config = dict(
    n_layer=22,
    d_mlp=512,
    activation='tanh_gelu',
    norm_place='pre',
    qk_norm=False,
    tie_embeddings=True,
    init_std_o=0.004,
    lr_mult_qkv=0.7,
    lr_head=0.011,
    schedule='wsd',
    decay_shape='linear',
    seq_len=256,
    doc_mask=False,
    steps=4602,
    dataset='wikipedia_en',
)
Each number is 128 + 32 x the weight over the matrix's rms, rounded and kept within 0 to 255. Layers, rows and columns count from 0. Numbers have three digits each.

# layer 12 attention query, 128x128, rms 0.199, rows 115-127, columns 0-127
194123089126170099115125113156149141107158116142103082083178103140154183117127077177105099116167137143154124083130143167039085083100139124102093120106101128118147093153126088129109088131144096194061131055093108141122113131223106125180132095146117144169156099148097116124123127156104154084220056093099152109123143157133123121191125153151091125166170088097131195078134060109195100066186
134175146151193183120157096114142145211128117161118093152133137091163159161146153130135137147131076125127147108128113117122130117078111073145121129086128120155163091125082096204209135092188157114134093145096142121196124120076129190124157099127139081097113128123100151189131134154116163155181152132119119154144171141123103118118122106102116101095149131127134093142166126195069137123159
100134159118115141115091152091097129138109135109100097125158156113154138106147163136076158131130151122107141104089114091155144151091104127108229082188096140124093155136083084162114137085108093093123123204129162162088111108122170202148082078127095162118166131121117096150146134111117159111154168100143134113163077152130059153165097104112152116138162106114184089145131125145122197155182
145167122103113072083164145140104116114148088146088076135153122127162100159140082125105151134128099193136175141105201138089041091098145128135102153120181114107154131122171165133113120136136118107153195076138111137117126111148095098156157141109116137184130092137128174111088119157064114093152153099134099188141163116158168103129093123135137084139092134091093136129126113110188144092132
096093212158167200133076073169152132113135177081126142064113122155094120131156121131157111120138117063108173081139094119120173158177099122134144151100078148116159128114111133154088109174179142136103090138135123118107096162135152154082174103157152083112127166116108185165112144102151145149180095137176166097130149112184094150115134112148116159142120154124137102122144112167087128149165
145139134181114160133123069135132126195114078148111059153138118157149152131078047100108128136118103154116137094083118087083130165162140112142131111120135096136107093212127105110160123144158177207140154090133150127087153145163147066156160139081143136134162109138104171173138112155094134173157122120152110121123137096134045131170085136146153170131124128108081182161119145136164145079058
123089158126142168187100111131122097118155151144077164113104144154106090083176066105117143184141112143150146085163129154156172175142148092156115113113187116138153151154120157088104099131117105111120098151167195111168116074175151127110151136082181133075135132133134118104174063102166150112074182102123072105183084130171098108152127145086140153179141114155150159105083149058094127200155
143158202117167126107135113166102133136118125118123123095087074123124183206124127147103119111138112148142131187121141163140106131073161153149161202170115161046074122140194086112108146120150120132129184162125121129117149105122136067164116135151146121134136135108169185131125107137156104074109081165153111122090109070094151126139138140138143140107109171114141109160109145099157141100045
114124116116194149156117128088112102103127131165158115156119106128138140184102145113139100135095099136115144086122136077115165138115115120131155115130150148140130121158110123177151147107146155096092164190105108148116149083140176121045140176086093128177125116127116198114195112125154153122116156103104127147143164075147103128152100153068133167135150111184117115129102123121075146097181
103164113121139204143100206108040165152164160107102137074126105124141124124135189146122137085117166122141113123049108060141109141086164076106141186099091097154124160138079112125203166116087179113112098151157182152125154128111156149122133108101144166119128119099090150147152144122128208138125101112123118157118170143129095138132158061097094130133162124145108123128112141124080184205165
124142163134117151150083106158171120111152157105155114060124150134112120099149158135049140167111117155041119135125099045181166073078063125118152151197100182125151106119102160168129170122143140107136119172165131143132121132136129095105111099128173091162140071136158130147088107083138086121155147098127188080140108152164122137121073121144121156101119125157147048112131121104146090156118
132058119157173147146153170122112141116123161167087155130133082170176112084091119123103113072140077126137150107152130111119089102155128119102139131173121168170132117120161159092146139108126109165158115090168059167120144104175103148135104118158060100174079138104095125178070154085133177140163101164170171132130093156198125102119106114097105112112133054112142140129120097062133136154116
127150155106119151149131139144119119113130135142110160176147123152107124125139144125091114135152151041143126098075127093136124112087129161148170149184151130126065115097087150087068115104110130152199146131165081128119128099117183134159085145076142138149122122169171121121126143168096135106126124165122078161084117101117135139166060148084096131119120119137126138141135139108126150120120
# layer 12 attention key, 128x128, rms 0.182, rows 115-127, columns 0-127
211154152150106130061095172134148126131176135153167131135123108172125138113108052093145186092107100167161148110052164173084169110108085095118066103117103157174131093145123070140121089148150063153098104076140092124144103134108145118136098117145115086127124151134132143136139145113132146090141141059109151143138128142147095164149101089146146145141112046101107155128163112147157165115124
100169135097163130193180051157111138164086114128104066113097151137167113148132133111090112183130112100117148130153083117188148121162117134125156088123126123123134123061120103124115141121150211078128108139091162129120119117143135161145088147137124145117116102164127132107101084126103136155193136136168148077179152114104118153144172115165098116107160166135151098072125141152119108058100
156153090119084117160151091146103159153064126135038106070129156157146121105099133115129133161134109066143129130129105082175097105143138146150138089137183093162143160134137125163084150107132143139105169139070156163134064095165137182166110114127154172109130135078161133135091168120128165138155153151151087090127133156102137131101158137167081112142111195110163162152117095118143168098145
140129157139074098057071205145142073114170134107145114165147153108125148156144103120174152099055102237138086119100178155078141109126109159156095127112124151142125117184157177116115121156120066123127099132123119084125165145094132094114145104125132130162105125124106147153154123142110119083092155089082133167130123148170122119149123102101141105119105091096116153143151113127129160145164
106101137169170147136098103128113167109146147113103146102113087124099169127188137121088131080118161061079106102086143169149127102149113118106195102103138135122196109129088104127137129132120167147163114139152165133107104171074120170146179075089149125090109106092170122149103152159124113184225128128172192054135125129164117135130102122114106148118125163136121117113099095159107117124099
084090081118104125135137109096114142125140121113092086088130035069129165168136125112138115129090122146120163026134117090102132128136133115109099152138149099092130050197141072091094168116156152129068134127126131128137144132147144167148127155135133161135130100120171127171103110177065151098151102138134180143193142124136114115183141144161152136115117046141118134060102107172155089061109
135082144168142101162130118062121186086152123141098156122159152131115136102175134174155088169090112111102119078157183163153141155116130120130155134045146143123073193090087142132115133137037119144128114152122094118139150058089084146110112114138116145108200141118139137111132171079170126121144182132150105187093126127143095142080149130090094137126078150141172183125116094125125126091146
106159173144115132059106190150109067157098163140167085166133050117142159140146170120078125108103137194154122115129140155156098124072133170100121139143091161109128072203130104111120142129146070133130169139158104115168187085118177107087149158097132122142125118093123120097134160153142085140143112144104155113094113116120160105108138134099135130125092145078121146125174088146141162115111
113102102087128104185173088068111124118108092127094128153155123156161098117125150106078093180118119121092139150182171125172136135126175109136111071134164122135158126082098113134132128110154154137094180122139152152141165065175112127114125234164113153126114135113129108119118117127101129160135121151149130100168154132063155137103117145126102124110094146143113139071091086115099101074103
116120068134101195113115113091105172122098139136074121156117139136135133125195169161076114149130144089132165132147096100165151120156137123126141081123154084121138114043072098135162214110092226084115134142127135119110063089171140155111157149106154158118147126099081127133121110136098145135098090143144088112125113123090094156092141134119085125148128115195185099126074105125130229116111
170114155129131133174100121153077135126172128168120069121064121096120120132143143115124140189105190164113111124110092117130127083154073152164099168179078106126159153102061171183148141165168140077144112114076130151096125171086177160135123086087129163097097142116148115093163168212109111142157138086107109090104139134137157073105077128165143117101181069112143111184175129125121140136102
072115148186109123158083171101083116082160168120170150117208164171168095096153074146226095119132114126141170167080128085115138147138129177057083111128149157113108081105166121124145135171085090156147139136143087121140149116153158114167126127145081098183096114122082130109112132133194170115138118107134138115148058162136137084134050135165089099121127144147099165145112085143133156130110
156130136135101120093092130147171126090102146103109167039141150048104106108116105140135121155135152155140149107115085174127113122138126143164079122164166155136164100174099165068125181105115088115136149155104128061157145154097178091136117153102106126182058110133116148140114127099115130080103095140125113123116114131151155081108151122132108094109073192109117166155129077157138136139139
# layer 12 attention value, 128x128, rms 0.199, rows 96-108, columns 0-127
103097111186135135151136121198122139124083129143128142096166114167141112135075148120171075120133139138156145102204148120215120112109155154137119171173130177075104116121109083113184150106140076085200139189167140118058095196132080138092102199188134092142155132149098147112145182127000029067127158135127179173060127183125101110118086076107131156141112145144173149136087121099084084144113
178139108211155162096096156109083185116129016132120176153122120113144163163128152120132153142125169136175142133128135084104158152101059117105131136135129158140089194147108155115106130169140109156106108093165151138085122117131122095124142111088075137122106128117104144098124107134142129092120157101178101109160142063154123100111130131182103129051123150117170149097102125145154166146103
086177147137099194092087109133129142084105168155062129102163103168200124139085173141122126119134140116205116107105153092150136132136141162155147177134071158154157141172096149156102191135109086103117130116147130146073117095119089082113133098140049074090198128101172143213134170063117115039120105136185142103147114123180187060102089121117136122147122179172192110184132122141112123120086
144158112064103083142148141153098167078102103182085171075109102101122090200071134139156171120178151167160128156100153149126062131124136135167149095138164198128088108145149108129120180069174112156093132124125150129140128138096114089122110111109154137142125121136134094110083154181160057082062134178106110133124128147091172034142084120131115164131122203109141154095132113170121088105013
152089104065158143124158183125134129231149118190232089119138102149212127102073058188129152135103142138126158158134157149110082114124145105122186103175121122109086127146090136087179138122067134194127138044157073142129119159058111163135121152107132122104126143090137125109086115107071150118127069107060099195091087128162107149147142162098129172087155112099138194170098168078164170075112
138137114141154134098082100109109168083100131123079160095128130133127125097134155138136151152086119081089081074108081085174211150134140122068146123112106135170098166137165162162102203105128110145118155165131161188134171136129096061142131085173099064116130144073149157168115097140154128099149158114165139092137162101171141085081105104117127143108144158118190121176083135124095117145133
100111125099154146140062111103101152133148193108129101114072083142159085118113115139156155156173124076182171083093133098164176127094117148125123135094122095129109163153132158108077209120183085087102142136160063184092122123149153136098130120143090178124143139141144155147097126095168171105163145084134109118133097097184133123142113123082110172163176137137174103159142115099066157092135
119105081169144163178122100126096140130080131099127125048114117133179162061185143123122120112151141222097083139128118123209143101110113111082111125097102142129185110114132095157129190126137096154137162159147137181082121131158111109128139136105126121167157118167129158167156135112083118091149123098109125134083069123187127127124105128157133124106122137073123115200141150118045080109151
105132150182140106124082060164067141173133080134111159144108171174119131067182179168152147073136093158150127107163071152091107124130170132130167117155113099147085110121140148145068081115072133136132110091125171089109124100135098088154120093113109115140126101117113211136152149118117093112097098122133106142147163097048124147162113080119109144164163152135160105140137097106135138136164
145130133089102154105164131116136174077125116163113185125141106115104129142088163132152118110168203119162167159100122088135120143101181126183117185179165129124125132139124144182161161114139093130131142137168093110114120154059119142114105120129089117155174141129129126087136146174096127047136109177126165086129127196115141132070103072144142116134140107145163166130112155119142089055121
117130169107144109173117132094156138136161150154241139071105149155077145114086095084187115107157118107179123094122125087168142157117111167138118173181127101100062171123104143089135110154106125119132144132165101072113127115088108112137089160086062078135162141114168096137156098146103139122105135137152164234142052191137155111115151113097117166099128156134149177118161116097178156066139
172102140086081105120131080101133095168098110175145153120120136122094135096141184126129152119223144177125129132179123156070086110133142143135136160147190135100158130114106138080184191160124093106141138142088111072149098147135171177122118165102163138132094117121077126080094162140114077121076115139145073150133132136055123118159102173123165137160136102119072143099070116105173143127094
148142115129110137182165150100163082132126110098135142173093145078120138151172135078128165135114166087068152131135192147160113090118133125165115104147112094156164121159150133131144074121129137125132104149163124074166100177113110144118096162143155165110139124107142145086137137112136110124156183124082167121142168195113129143081072157142097088176120105096019156112043139141106132104161
# layer 12 attention output (transposed), 128x128, rms 0.237, rows 96-107, columns 0-127
121199142163062157117192101037183077177136100148149131120132075094162146151192162155139169128077102158102196134146110128095143107115137152165112114108087098122109169175140135132115164096188163137125163129081151170143130058113141138096109117103130107118161152130142137122143141132164138083150078114191158188153149053141086084111161087134117147152058121073128126074096177040107091110068
080091115109096152112144097153119149119148158144120123114133101125116073096090055109155102171121145150125148158097065144165127125151150145148176162141169146155162100133147097119095088075120115107162149123118160167216106075198102134147115137126085137123140108113127132156116128144147106161135184145150134139161099149122158136080099143119141165127104136129136130107103088169134084096100
191089051126170096154187135134163123097123104150238123136126104111164159127121077133109137119109095154141112098136163132183124151097190099178124062101213064063140109104169070105112150110144140126143146175080154146098200112120098113139123193151080173166121081135092182073181084093122117175095171102143180136158178116117171096104107126162128162144068100078161109083097124083081112098168
172108139181059148082131112108189128097218086143133131143117119115102111096155130059110072164096156142153073153177119095133115081151119076171125125114088127079153139114103118142155157133140134053104134123098124145110149150130114142141155144141093130112140136148183164113130094145105159182133137102146190118163142069127090173112147123117138125136153158136153122117063091138153107130136
073157140132166066084150090133121190114073173064075152051137147179106137142117198105115066147167102066114110109125114086136139090150078131157088061116106153168125129131101152154124122160200107124132099120165130173129109158096113140124117111153170155084139111151181093092184159107107170170125143163190188124136152103070149125096090128091114138097086202129170117098128181129103142173149
165139155179146090135143130126151189056121163133162118153115136090107157117115089147120133107146151178197158088141108171133100144147132103109116142080186113097158171105122169140166075087119082109114093107111106133106138100160116137114131121140150153128190118135196117164128141094201078126103110109097125151137172132066123113116137120124132129117158084115090146098169138128114119117063
135131148137108145115155137158151129090116062120166201106139119157164175136159121096102098090117070166111138081131130149121093144139095087129171104083154091073077109110141149160178094163121129132161129068120151123138122115113145132133097120152120135174124087130123117143152150128107091152119156168137168128070162181069153119119173115143161079128090092102113109140097197194158131119103
147126215086121098093119100099144072092102122173155111128145095118134125150155120148138169129154138090127102076121079143059133151115180119145150075140145146128116150121124102069139115144104134130144114146121125114129132106172093168135127137172146104151134126131213113167123105143137131122079136176122100151120145063124148084148135129070164157167143116136125093111144146089181143138105
133098083107093109124110141100150108084170167080176138098119115113152117117093101147098163132117167131109092190098080119126153134139098143142079119144192136169152196203161112132189118164127131136133163144118123082092151153118102188135105112085146107121123158149124105134144134118128115115141105170167106183119107155147126125108108112151148098120103117146072109116153143146122080096130
101124100104109143153140134155205122090162143084113161170144157173125130132144096063130169114155079105090113086180102155170138138109161160190107125116151134109089100135057130161150107124100136080063094128138151141165085054112141149123096131129128118137094179161108156129141158109081112150155158120097137132128149091164141106157151175168161108150130165109136163103136101090109134145091
134143123113150120156138069118139149121098091070142147140135118129138146118152167137097130149036097107116147169164117138130160110079124137152148139130170080143128085113074117133101122133126182142144078114103135108101111128138139186096142143139173149160160128159097154127073159151185132094150105145122133095074127100158152151144140122113175104191158092107175042142077172138032134140141
104123184159104131106148131164164134126131112109107152128153143084114092165116069128132189156098167151153098137100088088158119157076084142114140125146128144143114086117113103182147136116142202119093120128124192114141158090134106070124097086088154133156151145161138148136184096157108145130170173119119152125042073117116088142135126097134085097073131191151147084113141156124126111153108